python train.py --n_layer=11 --d_model=192 --n_head=2 --n_kv_head=2 --head_dim=96 --d_mlp=768 --vocab_size=8192 --activation="tanh_gelu" --norm="layernorm" --norm_place="pre" --norm_eps=1e-05 --positions="learned" --qk_norm=false --attn_scale=0.102 --bias="all" --tie_embeddings=false --parallel_block=false --init="normal" --init_std_qkv=0.0307 --init_std_o=0.00655 --init_std_up=0.0307 --init_std_down=0.00328 --optimizer="adamw" --lr=0.00169 --beta1=0.9 --beta2=0.98 --weight_decay=0.16 --lr_head=0.00587 --grad_clip=1.0 --warmup_steps=333 --schedule="wsd" --decay_fraction=0.511 --decay_shape="linear" --final_lr_fraction=0.0 --batch_tokens=[32768, 65536, 98304] --seq_len=512 --doc_mask=true --train_tokens=223600000 --steps=3668 --dataset="wikipedia_en"
Each number is 128 + 32 x the weight over its row's rms, rounded and kept within 0 to 255. Layers, rows and columns count from 0. Numbers have three digits each. The size before them is the row's rms in percent of the matrix's.

# layer 6 MLP down (transposed), 768x192, rms 0.0756, rows 467-672, columns 128-159
085:210074131202127086094095169133137141065091128093111136147150146160108121131115153116118096100154
110:145121202180041128132129164100058165064140125165143109177122140102121048128148161135150107194142
103:160141161117096148105098071122140176127077161135110157131123072087156122138062093113139095113081
098:090146131136123156103060130130152139078109121115115111144145159180175127151117134137089148099103
081:164088117171134114065129140212162114214124132162096153103108151103080109136145102119142175138146
099:138084132146154145143065093120086163112082087153078134120108148130163197093150133100105115102103
097:125114133095128089134131130147085132104082143222146099152192112083140113091157106141102159100148
083:169127102134141135111113173123107167102103138113114123101119067089038163126105139130170041156165
123:136199130098112112121088093150116102144104110150098116159120132123178117116123137151107070155128
100:214106146133120146115158161138205156109129157159130128127118150112140151071116150119135065181109
101:090172180160123155179174137161105129177135106109104074082202153188095122074126182123164079179167
090:105150180131131151133146117125146129190159099130166133095114142128155152116071138156159152185126
095:168057079114153171087111129139188110134180119047056101101132120120077130204167139135216168180160
122:077133127129111138166126097081142124107184200156121095142138135163074117162095181131051061106117
106:163097131111106109150173173139163143165062169117147170094094175136153165114148135177103132119139
088:181158137101116166046164107099146156136144150096156115105082137074202102135133133127171165112126
141:170103141101153098112131222105097111201085176092110110108174161156135117147173141121182138119162
107:117165107088132093118127142114162110131143159120100124096186148149134129121101079190144084175140
099:202099148120088142122078080153089105160163131109112104087132083113073134115152105131214050173141
124:112108130139097205150107100139130204129111112054079099142197175113110114053096077111167108127196
085:127102118108142110123159138129159089125098171142104109100204105093151148074114102154132133184081
080:126073100110151116138100113081118136117147224073139147138068110144112124151162089092190161131112
067:109187116166097137088164177074174162113104144088161127108078175072162141142137101139148149145122
082:074155124150082150069081139092133165079174075154111147113123125216110121193125139133133113112148
101:135058154128089115096122090118175166079106116105137148164168025152120113124160114132140116128126
084:135126112167136157100153137099145144151189109099150117104159129194091075143134104146154159116157
116:131065124057149118149121112083119141119129166184092103138128175120101167090138177202115135111112
071:168143121125148103074069084112127103111104097120138151125127112199184124168135135139144054126193
081:145092155114145126184151104125123159080077148145131147166145174142211182130064123089088100062192
088:098096119194099090158208116120118075136113115112127111109182142089160112038155139136138131113086
080:186204109116188118123142121130119109156095153117124134152132085102092191130119184131114074031137
099:154133172131156109082152149151119130122099127162121123125118114127129132144159096164106193125141
102:177073117125135103106125130083061125179140123136173109155127126129137162135168140091155141106141
107:183093123166111126184180117156106110078147164143138127078179089145156144073102105108129170096119
117:118095109149101145084130084096111183087137109178134160093152126116126133094141101100124115124182
096:114104114182117145156172140117107127137151114089114163084160136142131082134135100160162073110126
085:178188105131121136170158160138191116148128203109138082163081107127060050128072118100172080083119
106:122090134129134153086179086255150180108132157134164132138184128130162121092092138132086131142094
094:109129096102155170123089113133139115112166166124166141116122114134134089174076121126082119115114
115:084107096125106143079112153126059173099130123129165134161125130170068065153122102074097144144155
079:149132162096119062134130116065150123163134195152126145101131141152127130088138146089159083130171
158:141170143124162147100131130114139171136152155120070201130158147143166119125154087171141062201158
113:119121113047133110156106095159184160127086126133117111091152188115136122108166123109171128137158
099:103147144226075167100156103141118119100110132105128122116127087120116140131090137113145083183131
084:102119142105106090071161159124165135151172098060123151161078154127162125130124157102135094046161
091:130133098118098201062103164183099179092090134129155124102106075106137116130115098147097157080126
114:105069117142143115140112128093103117149171152171081122145108082162123191121157163140112112135131
088:176189132141078172097089123080117103154130129187112030152167134119044139108089117114177144071130
072:113130142158104166116110167098097122108072145155103152091117092111089135121132139095147145069120
092:096167205133134169149111113112127097160113141137084142152103148145057075112142076165133095168134
123:100194108133100150108102180083090170134110120124153134134118156154157168165123167165073116089166
077:223152166072150116143139128067146096162137117222082137161144128084165100163191109105134155141117
091:140165160107116170077073120096143140130125145174082086114083085132087124197168091171111110123119
101:075140057144136052104178172147148113129146195109110147102142130219159125076090129151136155125154
075:119110125152119127158142151083116139132056164119123140095090182089119101116080125118109105095110
107:165046130187184078104167106177125113130092137131125106142100114116159164070153068157185147123081
109:122167154120092194061111080147115090092146142091084130128119136081107073155075133092130130089135
100:104172139117121115134124163067194144136121118079135140151193143102087134174157163140174113140094
107:133120159119108129155113119179123101086160088132142139134130063159126101122122112176140140117102
079:172095084153113112128153155252125117155147091127110150113160142088112128051148093155119125068174
098:042117094127132140179115115090113090140090200089075140143132089152134099074036165114158102126145
093:214141144105105165122156144179116087131090170051117063174104093130128133104115175104091102124151
102:146131124156181087131138118110114088033087144123131135156156100098124171163087121053103128103132
133:083121152157117110124103128116110093122129105175185069176152113134122135141063160100149130100152
098:097142142157120179086103109116102138123123124126146111180148094136089136162140054149102149052189
115:159112191109120146096130122096091158127167155105128031088098127106200131115221152092144125119143
100:075143068134092150134094113102102116090111120191113116154123092027143149138140119137068069150150
115:086128133167140220127138193179135076190112091092143117148127193137187149106146121093093128130155
087:134120125170159154130162143137147084141166107127180111117159124168072134141148132117116196161109
120:091114097080108152122118129051139134151204133072118116126125159142159113103106159086134081127171
100:138145101098114148150171120132122105076113129086145089127129109089115071142072135149147138102107
093:117164096155137135116175142207098111155113124124116104175082138113137107155146126047080144156157
085:158079142135144129088142126092166142157134141139082161108146093171133143071127133162163109159093
137:100121138095037184069112151016116162125142099114154155151065146094174108181154122114139146078160
114:123180123107138066054104128135095141140137190179157133118123096126132109165098109108098113135105
095:117100115154160043099146128117137099127126151155143137127070110142128160179165086123142182092098
100:187135225061155100120151119129167038142109112157118112122112178136122153079090130123068123137088
122:129127133156139079125167188059162122174115132173099130139120128168120134116103106124080133123108
115:113032073214102158147131147110201142136156099150095070150132096119156130144089133167189136065146
130:172135098134093143113052123109119106129136102155092101071143104094124105157121162147108113128162
102:092173133178104124132140172131118124150130155062120192137070198115082085151107111153124132184142
074:145073109106137151067108135133170097164102137125103082199123102133143124193149143108026173136106
104:133121103126173088179164077146160075173084116103143094121168097155072120088172098173195154114112
092:147142173146126139114113100068139135126140170046168129171043132151083155107086146137076162151105
100:113135134063150081106156062100166135092159149109162143124150096151125113116029151104107097186120
062:115127133097136170081123096081202151145159166117158098149127075106145082124153126106154147099135
109:173117109146113100146114061075104157078102088141136171150108100089106139129121129122088119166078
129:195110110082164099156082138204082146124098214106102120088146150135089153149145112083169129094134
102:169082161126153076104156095135161095170147120132147078079117045108120132107101074073176077191152
074:114171112101120104140125134086188074155156124113121117152178136127167159175094130131156169151088
110:157171122117096132133154125023129118159157095134157066116067128080113102131138125123145152100180
094:126087129092105101160096094115135138191121172098131144041168137060137112137126078145064054152123
102:146163151115108126146110129141151090145098125082116108175085089132038105152156095146124158126125
127:170160108119151181060102126156156100131128120094068131157130142144110134102093127127064124122133
112:157137080083118115102126138116124142062135104120126080077096113133191070137122114131134080105092
134:074105118105157110112143135252098160099113120144153124109118119142139109093109104124110106101134
123:130063147101140123138156066124160180160117139096093099100061122171118101157096063183160139158101
084:152116146150132085098059110108133118151139124171196146049148114136081177077140202114210127163124
069:139130117133110132120137102058123145071102103141094155110101135170120136126111179157122127152181
095:140112079061105129122142121100107131101122176119145151176146080120202102110077129133134143112075
061:137125124146161144128106178036172112123133049102158154177128115139163125076103123088107146142118
122:130111111092125055167155109164101110114105202141136162134157125134054105096117135197143133133114
085:180106199154112121180098156135110094135083103110138105126135160116133107137079178099096099111138
077:133133188146129130108151116047156135102133107150113127128055182081180176148084146136125067130119
125:175132183174173057136156138164161090164114181153117105070130162071063113078214127077157137147135
101:175128167033115115060125150212111137115070160045092100124120120135102147141113106157132128085132
086:131162163136158182214092112067097109150079122136143129077086156122119081136132118110132102144139
110:092100096113113171189140092093116130163146184116129134100109098132134117114175127170149162120113
097:200074134104146119118095082147162169134074119194104143145074094065106148109194134129164079148104
082:147184117085107167113120077095159091153123126103123153084138117164143131173154192142082083075144
077:101116176102124090151087171065087144140157134144098179138103177157136149139091140094196105086114
096:094166069101107125155101121064158062110159123151146112116119126163186148154095192094115131151154
115:119071141086093142064099061124104110105120106111116092119104157148123078177118241127117187202102
094:098070131158138170132133163095095166105143124099138146182141126163154137168150138116153143135108
119:161167124088140133047084163101209186119134109057075090143156151091134142155084117148140104145145
088:123135142087150103132111143226094150140130126158112073141079128108131098137122112169127130083113
121:127125113149043075103155147094130076141054181128141087137137076093093088129096137177203174105050
136:083055097144128124076126063135194126177102154146143102082125163149127121164120101126122103108118
100:106128199117145133085157133191177124096128126125125098134119143167148076162104107112158112138118
117:083157127138134141148140191127138139100109143172130088127100155104134152087158080126123154086135
094:090167150082111125194051147103180107075137078061145147111076113147139111137151170127142117184140
085:165142085151186110101182147147164094124156118129113117108142145194124113137175097123160189085072
093:130172118104118054140124163212125137139133147174118133085100094153102061142149131154122147164118
098:139120169116087159130166128135135131143221119094096191207119228098093096120118129088145120178110
108:136106158102119122098051109165109163122106140140129139068135156129156163139188151118154103138112
100:155114141200137098077175184120096094162120105178135125103130139109161118146164157121175134147069
122:135139156104137126135115152000138143080109097170128166163160144151135089143086119089097138105118
111:130081234135054114112135132085084142179128165107152144148118127128131169113107146128071150141146
083:144140151147104119071112148166095080127150121138174120099062159160096130116141120109132178141171
119:135172135122184164073077126095091151170174119155117140144157141131143104144108141122168164206071
085:151112135154113138166085148039101120128176161155093105074170074142124137140096123138135150148174
087:169165097104123122123135160092118130147113097124113127184086116107155139226168112175180111127101
108:101149165124104134125134086063137117090133141103143158065122113090102153146164128146135131114088
094:171180167134109182145125160206092160162140130117092063188114143120139098065158132111109136120044
102:110131173131086197111143108105156103127144127148116084169134154107118122125084072076087108089152
085:127130101096162088182150139100140174128141133101111117128163142143109117149065177139137069192133
097:149156155148119145143131149138101111088115129110139111110101060108043101144180110124135141163148
125:151133127191132139149151160097136105142154119193123137119095143126149076115034127142150145131178
071:131088114142101198159137097130108109118118084095169144184147112121157087152120080130093133113069
126:159087128119072134085107064113138122122190216163103120121139107130105111127088150096152188128096
116:198110134144116161156082134113079054155091141119135152177093137084145118093151141057124170116152
120:169173177110065140102107118085124115160079121105102132098151118161135132135151177134172132081143
097:091136091078170124112036086107133069138161130118195182095075126144124100097113106111130123076151
118:068067079146109074124159157120148040127143123117185118134167128119157064174107088142141203107127
098:068103153109089103160127092022147137143139067123167129121081150100153112193072109135146124100104
089:125093133133196060163166159255152169121078191133128170119122128115113064112123175152106128120107
179:111101133161148078083147150146099171104105157112105127145105159198162136084148093092097146157107
105:087095077176126131172136156069118111129133140194144185158149127157160085123114093141148107105083
114:165145146130139160154084153152153069152108146158082116145137093165060101147170083177162113155123
101:138101137123160101101141131172141158150111068128206132098119151164113109160060136073085105130138
094:100096121060075126177147065086118122070085131110135102114117122107150083132109096105138171123082
106:117117124128139092088131120111173145136058091151205079117118115117085101170111083162091095120133
088:125082183146089147147144176091152137139157106128093183121077160176154127092086098117167163167136
113:155122144128135067126138134150117107177157134116135123168109129085114152170103103157145101115070
096:134167119059103143094166084154106148131220121123124105111142131106152125098127164094090135115095
073:080126158175133130184152132109125084113101123165111145140133162089091150090130106095110170069133
140:157211166096152164088115146098120132119163133060131073144135113127148063141149115139122171143141
078:165134113113192105119164135053154138120149094074115105154137130107154150143067112106145149127130
090:152168141084111196100071118088131128106121163150086097108079088156089119195144117130117125137153
076:168168163129126169164136125111114162090189062176139142150127109154099125175140179126127137074106
120:149006144109098146124144124078082104140116112120128172178160162158120111183157160102156212087154
066:189152160092075207134095118234149089176101129114127121127108103140125170154159157134141138116121
115:145189161115078147116131119086093164169112120129119134129186088140119079110173127107079143101124
090:180152081139156124144134055132095160162127156086085163120143135182074100152123085130153124159130
116:074119095161132128145155063060100128084162109169136148143119132119172130104118110138037148175110
110:171092071079130113142118107054095172083130118143153099075101155088146163114148155160146135112183
084:148093100105202120164191089119084123131137154116156135155137140082078099150094164196115159116098
081:142126084115110178165141160098103137156148115137159137135087075120187144093089117103153181096107
111:160151171159135156102186154129127107086110121105111150164083201110064106093074123090098171128131
096:121114091142114156063160104054122208124160166173070140120167164107078156141157134043117169092126
105:147172131137109168135101140115138146068096179100077158158090144181123128119119099139142059141114
101:136072107140123131124140113105101164039127079156123152122104145176120123126100086110171115231094
101:100178133045145126107159170153049127112094106141138092068122126084081106161126133139148116134141
125:108137202127204110094165151171164150148138124195129126099137218099076133158180088202088154089179
064:122159155150129133086095092060181084151115162125087167163102141120164117076161127118152120138101
112:144145148137136141102099127112121117141148151121126135104144133128095140131143145161120085082105
068:121137138174123139109148109106117155145071120100128109152142159169121125121128135118077082130151
081:168153173164140065152128141132128107113134135112158083103159103142120126114126142099164126135082
099:131142055113102180122112115146140173132128114118111132115119143117175116153161070097124104105154
094:162145191122111108113132128086120168180118092150203144099104112107109134140113154096116127132097
108:144159106077146095189078120051137121094130173155147134140139213094121097096158154109128052059112
122:159117169204159107155221159207102068177105204121068136158127164132076130086127071134147151131145
107:162118145186170151132157161163123110137107200144055144119119089112101175099162116191151123156122
102:163113181132114084115132130112082163103134113130111047135146127146137155091154107136167120150125
081:135132141141134114100107164143158143126060096169125101079141131221160098105109161137157144143136
076:177139092086104144126126157091137131142159154135167172099129148128120158161083159139112072091148
089:164143136133092149145062145110139141152146133091129143124114151136095170111196107127145209164137
109:142146078181139092084120103161129140106106194150134095112175133031150140086097121071070085109158
084:161150123135104056122178152183098110157086164070090082142170143119126139119127116121156125136079
098:134194113092179161116125136090099163075130103103049181100143114033141146173135127110161124088149
070:147063097104118127177169088113103108050156044091114143160147162147155175113095196159097184151149
097:155103114122096109150137173192107122148117198123113085118170112090124126061161126136121083144086
097:115104107071136148089109094126130200142132144136099099170117149095140218096143112140137178179138
085:141167145097113119112182104069119132133126161185139125152129215172135104126129107121030158150116
123:076062118174143071125133110161128108115147121111058105062163107127076145133093126136110123143126
116:174111130188092037174195098115126120199100213096051105124163141144104182087165131168124109172139
105:098174138172149159123147144175156122134120179072215113101105151136156108129120110142125083095151
112:120103118196094143117163200002129125144151130127136149116148194099123151124116136098127124186090
111:138131140182093193179147124058136128116136103125187185172085109162121087120172163147125132157124
091:150194169100119181115059111086149126122125147157069093107094092154075097183162117152108110124128
134:125155142064119148164109119207098093129097167096152113147108151135114133087100144115047076102101
103:099128122115164127063190120155135117094107139166106146130107135093157156196113172084071086142158
091:110166099110133132120133076093138088175098167137148081110102092070131093155154163051125147075079
095:160168111144121102138152109080150118142155116127116082187108121153032166132180145102131168105148
093:172093116097104162178126133176115098093141136112180126113135134118120116108108145123138159128150
106:225123165187141114160183053169147170078105148109089133119126094082122124124179141153112109113081
# layer 6 MLP up, 768x192, rms 0.0898, rows 468-672, columns 128-159
098:132182103116149131128112157140188187115139134114126121057143101164160094175111105160143117138103
111:110180146131100168094140192130112176137116119094095098113090062112154120130098047193109101143142
090:117113097118142124146183143124144140106137157199166052116142101117097109153150113142126113193144
091:107103140140150100116146111120124161067131139170075123128138109131098167163111089120140085123152
104:107132132108113140083110132146096197160059119105048114044061141135123118099098146146164082165152
105:103153107083130156091100124088140120185154155162128101101031173181137124148103151090135095126106
090:074142109115138102168081115110158163097140121143140076109155148178122089151199146090140072141123
111:113122118104153079136096149113137073122153179111031154069115122083072118147150125126148065104155
090:103086136098117089114153176081069130107150195149118140147068164192136169086122072105142109122088
102:116118110131124104121119131143149159113104180119054185141081118100127112141046095150116131100133
094:097082105165110185127060127093134187142155128145122096058131092110108094188149160147127160171160
108:132135104178125105106058142124132162159108225148200063101136116080108080111164100121105061125099
114:114157159089142116131114137145149181147105150119110106113090174120142171103118158096101128153179
120:110143111126184149134082095095166096064140191197107205084079124143119143126108103184108136139104
090:135104164127115142145144125121101178112158111145146190125100118168033166109081129109159108114045
123:079146091136126108080086202079108120120126147142113129147096131142111127091111167115091089109156
102:095111115135146157116190125128098105145152147133093108125096188177115091123081145129131139189185
105:104118154132175121136193197125112116115109144123108168171146144147058144107152124190097127156124
113:105168132147180093125117149118113105150177191140123072127099100141085164163186167155111138129102
104:148137122182147120125170164139158125103081123132113114118139155099133136092108153154136090124143
090:092150137110168106096127138114132125102129144124151099116126166094190026083173079126128137167162
075:132077124116151072143163108078087111136125112129168103134112149157075064143125151132135052107126
092:132124121121197085128133128115122105123137208089119132186067141127168152135133100157171103147104
101:114167163108140129120131193126145154199092126119093079134094071153097075133120109125128157118156
105:106122127131082111135127121117139086144114120091152085169097175108135118186197127114167079147142
109:105093108157191141120085147082110121122157166112143099087147104185139153097087163145104061158182
081:158111215105196118163111118074104120132134098137107084154172130094137109197134151128137135169158
090:153061114086134139085133085120162147156161140160105082105126146134072094163185041169133147183134
091:125178159134109113032131131105098129092124130126116136174091120113170121149165152181098136112081
101:103097078110069138090133147118138157107147107124094146076169140118114080175145091146115182145163
113:145228121132138108141145198042128118130084149109083085089135100101150078106108184101123122142164
105:146193103141139076088122127096072113159171123179108064088127080127135142121081113175140110143140
115:132143098132143107098157143116118122119095097120070150082089097130154085129136103219145058153191
114:134125192128150109132174126121092110178111161159148111106106095104105102147200124132008086121183
100:106162127165190133094095130129099085137125169181132153149175136114099153163178173111107135125141
089:072162161145160107108165147121060163142151167119137156102154138123105130116195123135148157162107
099:136152174148104100148166154176156138139108147109088161132115117151128122193104106141131077115135
092:138171122107132088111175107134168126110134125133122117100177123076130137103142124208156128136105
109:096129119114150123067153153088113181077155114173163057091089087150106114121108124186116143182128
096:120119130175164106151118149115130149104135094108104156129093093137115172113122145107148140104100
115:105247188133090116138124153101115103071107133177179102102137097101131105094140174136144106172127
102:092109133177149082094158150115137166163169172143104161092144054110079133180133168098089145105143
099:077085114148166146076106103115122170137122128135097120110112185097113089170133136166157102153213
094:103154144130122129148071213140156109113123093156114117110119141149110050144150123141144107138144
094:124092127145119098227174106126172054164194157159108138141203113150117071171100143119142104145168
107:111155183096094107124178140102046168063086175151108155133062140096112103131111089112110121149140
094:121137126159152168101115117141103104168112134119159207134118122144063078116136111111033129123135
086:118145179076148136019194128111158098099130094113141120128126157091142173173080097146098110117105
092:131153162121080051110094103124095084094136175110188123139153143090149022138101093181092099156145
113:100130157115107069136057157109125082110076138126134143121126135096145153171089138158177174122143
085:112166127143188230151151142129168144115111120107114087124144137152090115091170100170069083144093
086:109192121073153172115114105090134095099119122175118109100140082142086119142099098200069139158144
105:112095126156109135152109162084108163140140177158136089107113083069106114162188095126045150128143
083:123116246141150138136115141079172108191168178148152097118158085103122155130110148081111134161112
103:117176089133186142148142134119092133138149165172124101044162072111043073116155080145088102144153
098:096126104170222158122114164120095139169086107099093158094122151146145123145143106107109101147164
096:096062159163116175155116130116083139051119071051107161148093120141130103162159058138094115104095
103:129160065147192099105120171130097135131139211151114125149129137174137130133112137170098095142179
088:105115161149131107172170127156177148084110080103124067150128142141144071146175110133111130124116
091:131157190127121071119178106132126107115103133141148080107122121157091094132179079147139172163103
095:110133160132105043112069109139148093090137172111151128100107118112148120073090175179135098135152
105:147146174061120161129113130119129145104134107134113118090081119136176159163126133193128122135123
125:100108154138147142166139191120124192170115185109121141080070080076099112136204104174115169111200
109:085170162101081110121126177108068162133127119111165107105122137125169053100123140128097116163107
109:107118116155151132160115189097114090134150163134143139068135175144196128137150094154126119160100
099:115080196124141134130141090111107131143117118107092126168156090105109120207098120138106131150156
103:035124148135148093168132127111061114110149140143170081100134097088103112137159144205154114152152
095:139140134088116105061095093128084124106103073130029135134158143122123142054099068157130110151124
117:151111107108117125093140132125105135131102077128128110100118077123097039101083152157111113122106
096:137150111118140124132145108114172080109194088140149131141165144185082103163161103085129069187115
101:110104116087158129146126145103141136079155172145106128112106156145066113128130130157163158124143
096:080086106153145101120115141115107123160120170094141047103108072138099104109159127116158132172183
118:116131102111140153144161193065118139076113088096126156070141113178148106158097095157142111109112
110:140128201135108152162122179115103184141154143160056076085115123104087100139116138081103107124161
100:109198093133122081137125138132127103114126222108188142102096096138106157114143140165099095155125
103:131151126148127095166155137133138129090153111157128111135079149142103135131157081165098151150155
116:108101159136122099083059122116124150128100131090124177139137140149166069114118156129136133154208
117:082144192105092146138141131110124105151156183131149148096056093153160099122104138132101125115118
112:106158176197136093106104119107131098107133174116083159096199155142130081192136124140098138133113
110:112204098136126156136104116076120066055142126115136182162106147165089122187176097126155111138094
099:108157119102135132083150151138167074083105089100107091093121098071155096122181016180132129168070
097:076137173106092110121098176112097156134125146163116160093114135166112066141143121124091099154149
097:125094108087103164112124119104159097091135093184151162092125171158167121212165115169195142185099
102:107093164142116160099171116132121176128131175177134113143100103073122119191170145164076169171080
092:117116108134159129095144088122119078111104111146149086139131166150152090142125124131039140193160
107:120109141103122113092138178116068170140119084105155061168136089157165163161100117167160131149159
109:094154179169119148144103173081102123135125151088134170128151135162200064165131185102036124212143
107:092166138138146077127101138096145174102132158128096120120146098168050106107169130218095100130094
082:092103128113124159116171155114108133143158140145173147145109102111154162108115032102160089131154
110:094120139136125084116142155144082107065111075122180143183130137149065080165163126138090112173149
092:105107128218141129129104152133106113123078150109118156145054144145088119135093137134116156118133
090:113154176117121111140102093075079094132160118097165106152090061153144102178187062129083123160097
110:078189183125128106116138091130026158103094120157139142094058108115104141099148095162164096129118
116:109135083144089165089137173115101114106128163106080143127110117094113115182157088107111098138177
155:098113093105169119155125154150118160078099126161158103115075100190165092135114104146080088112093
109:113152130106120129118172132140169148122138125109145119145091053142113139156195132124145098125098
090:120099122095200149174110106131117154071145121161171089151102048106128107116082042150091147169131
084:078110100144140146077073064131147141140098132126139070191176144128055119170127136112154132140132
100:121128110131107094160104097131215168153116156162164089092134077176070113119137094147179102154112
088:111131158120174122102130092115108165111154151154125099097074107122122155076136152151054117114096
118:129144217128132072067144188080100163114170133158092127143118122117150096134184043129087091125115
103:118158119149125110081138157119155229132136157125082115142115052127134106116176080179146130143100
088:125140216131107205091110111112106030150111150147152078121118085147117058128178111153102123140118
109:121169156153114103133107132111140129097138116168134149092097061215128126146132082196114105114097
103:118143190199129154138104167144171173128133110108098112061103166155178054091145119090113102124108
097:097093104106090145089094190124144191132145164142131133131093056123091179140173150197144159177143
104:083090138171128186069164119068133165132145087129039189125129108179128076163110094162114092130151
090:093133108176085171157157184109111100092132109126185146154110112115180087173115091092095179129145
093:106177155139142091104085103085135073119104097134155105156131160158152122180133126047147105138120
076:162085109166066120110098128095110126114181156098113141180143130129043123153215128157196154178127
099:109113106165149123084183128115100182134128166106096053168118122114074117123159044165139082155147
123:090102174053134120083082090119096105108145065148146094172108128160093113135191129162141099157132
103:108190112173193122150117103112100115120042134137158135123151100120172088124155105137074123169188
111:146080132184112129106171185125137121170140102149100082148113113132122128133123176156114123151153
102:093149122141208140158098131117071121054184086191152143102116089120108122190068170125141095086134
128:112154191116122124125118127116136132120163124116107109146103154138098117109116132126069094142084
119:113220115099097115119116143122133166121063125155149095097048141112126086128153114126136119158165
093:085137080054138095179183137135115124132126179166094179116075110155074176098175136157099126137146
110:108129119164159131094145121121129158102122137103100175143137078192134114195186097195118099132084
105:095137101159110118121088097133062137211116143089118153151112142162103088131155185095109097143154
097:126078091115165177100098063125107215091129174145134153084113081107113159136141175158092097140157
091:105134145139117127130137146130147112087160135176118133139138142160106125116135096114194056118126
098:084125155087134144096092112119121055162095149080118143104099179124155139138130173156096129137208
108:109110110097124149109146118131130139161104134112057113118113174213112107135183091187167076147187
102:116072130125142124141061103106110158146147120161088113142153110148108141151099127157084098118113
111:068135142104129116131138074095140085075101170129105153146132113091117144164131164179124162137109
097:160148155149164126134146107135141187075133086181108100075125115144069071133213083191113107150085
108:153135134124112125096073159075099108129156080134102152124083153075061081157134110132105120142132
114:063148076177107119072137149112125045157211141144135140116157087144123125125070135109114118136148
087:120140119113149155047152156142180146126123081148119119167061132094153158110163124111116112137105
101:111171163115058100160117125134160162162123137203146109115101051119120105121135162159126102164173
102:132143174114130112071109157106118071156087128161192147113096162140134082147090085078146106107153
095:137092112144081069193107092149221123086124111102106180072071131130097090181105142180137095147161
106:110131147198105156075094126122126091150129139141079127049128169100100140102107119134181100128176
091:125145130174121145093170124116149085062138142173168148128133111106092155173121116112160176165152
080:075155141104123155141115167097104177100114144142111085123077122135083106132162122155131106185120
119:058129129164085153105123141110045190157140137152074079132115118079108110123051137085122132123154
084:138144146147130041106117163145151110112123163118104086069152143155122114107087181161142095164179
114:082149147060085198128062162100059162124135158124106158117090098094129108130123106129147120135097
111:101158150133109169130103153066106236095155123136072204140146078168131119091048124133116117148124
113:081131140180172165148140110097114116149136145102144167132123120211144092065148084162054059120086
098:085162144176129118093151128137118119116149200116116109138168110189119154147132112140142115184110
109:110117181126129091129153098137124116148158158128106150106074147105161184127073079084147136164171
093:119106172149116108155149143092094095083105115128113122205101094110089073126213135129095104156100
101:110137088168163121155116113113137072057177146189130141130142146178115090146156104149083114140118
146:099143166160120163084060153082131124119120154126069097093113113138167074153126121120094079118178
104:124165166128134163120092169089055077106199088133134090163125099142116064134122146096111118147154
094:096191178150100163183097153100099081149106141106101098096101089153056070172194090131103139187128
102:096128158118121124084157143128120163094092147125110127130084087082131168124084134124111071118098
091:136169106191145145111118157108136079198164126142132149098173110196153133188111147102071119134162
111:096124173159136079119136089124189152137114123134042091134115122111136122146183113123063143158145
088:107143112133176101093111142099109133138121108204140082076113111088133076127194138127139119145115
106:121134126079136168099137154124152209126141103188123091103053111098116081132126141161114118137133
097:132085058115193119165140120130119112127111193102142149085089076128095081153129070153140108154138
081:148130142109157149103103123071082104112179157163161149117132133113137159094129156135133134168114
117:131121150067210141096121118111025087171154131195095121167086114104110097160141058097096120151181
071:120098113184173095139170107073138143117115116070138117085133114138139151134121150116132155255140
080:098194137091130179153113136096124151085129102158133117064117089137068089174150093159098114189115
089:146183126115117077085117115128166147150146122117125112157134036144142127104174121106121092166147
110:097145136107127145189129169086059098103126106123147064097116111129129052211121172098102139163147
092:136152102115108118019042095094128108181101188130181153143101178136084162092151111132143066197108
106:145162159142079113101101139136121135122191160153124075143098155150053061171142134084141085125149
093:124197205130133164136091205097108100172124138141172123152091051180183109082092182119090120125137
112:143111101125112098128033116085123100075102132103108146186104105107142122168119133134136157169160
104:099158170099140039165089138135070124135144121157137150099103111171099063128119149184118106124092
111:099139106131114119119138085100112139127091231085069138107102120162126111135086097158120103172109
090:132100146088180139141134142122138182143083092156164135160165134102041088101186082134072085176159
101:126187185186081122121145182143149149174131128127114122068144123133161073122108109120107111125182
102:116175147124139100083075160096149088088130186156151156158099132142126131134159167162084159143144
100:120147114146138069132163094124149092177108143136065069141134115121116092157133128106100094112155
097:122168113154158092109123159125143103105095134106096119116111123184143117124136121186083156217102
106:107170108153115075122090150077109128143139084106137083146149128140122106155085154148116107144138
123:093182169150104148141081093096084134170101162160065119132063109184072129153152057104070087131092
076:149102116149118048168124185123108138135126138161155080078138107145096094098131143153097162223113
109:096180074140183116090094148108091132113095157103138133102147089148135093152107090177157052148084
083:126107109088122128114131129152159131084176184150129117167106142136106164156140103139132135143172
089:151118127141113172093222113133142164096153096094156156047138096159079122138094098076122129145108
107:082108118067170132156159184108156128106142118159109200119067167140141138205153078150165121116146
089:145185120104159134125104184112113118119189097176133158084156131219120117155155154157095102135141
110:085141149125150086077170113110120156110099145115141109154076128110110112103127068216132124162064
119:094126083121156048112154129129189100083125135172155122150136121143157093154104133147144138154134
113:115149167145162123121115127129158184142112093103090147098109180156140114206120074135115101147157
102:142118156152159162109162161133073142126176108082142101149080037118093106108137132092120177134189
102:119146205098167098151080151066112144107109133145119103132028049111182132083107135133104139132068
082:126120171102224153140138136113096137105120110156135098083128112170148143058147131140095145158106
104:135149094167124171057126175092070090126105160150105155112145118125152149152094139133117131141215
105:088105195081117178106120155095086154150096152111153175133118135160169128184122122195096138166131
096:107072184145153153082086099122092138069190128164167121121103128120155170131114130137158173139123
099:097142105144137134179088058100143071083135162137145133149108149153147086105203120194115135128102
086:118122107161111081107124134149138098194107139114074029143155132133119085177149120133119086129140
098:120113159066129182130048111084114155065145095155185141116150120201088162200142169169134178147104
090:090182129112115112141160115118132109068085085124170134114147057140117073154182124171143116206168
101:099152117150098108108092186108141140103042135203173063143142111113120104160196148143141145177090
112:129133135100083151093049080143173142086106119142142029142092130099141101101196111202138092165125
106:090177122150153123153133143133132085069137148201152150129104103136153143166126128153129160134118
108:086144186116149158154131074107038170127129151168096154140060149186066145137139089155116092117116
108:097138158107095226120104149119100102143139182110152139139072112165117093121098107134063111119159
116:113192153125146118168064074128089109121130176154154109083153116088145110171166143139121154141055
084:102216124088107169134110126101146141089092112159136066119132087135094088195118125183094100178106
122:108123142082121124091088183100109094068170183123157110154119034142128102159202116117094062142117
097:066127146090152135132167133101120098073124134135152112135132130178104155183118048255126132141152
111:142143161083065096151127101111119101149145128109118077116179158161054093124173069153098088173118
088:139154160146199104106127143093118129067178140152143133106137134108180114141113096141183103147234
114:128159142097151083076136184110121087150111219165083117090051144132154115131139112147090099171119
100:090191121140195134130134167128127099088107078126089078150131125184136094179137117196146132174138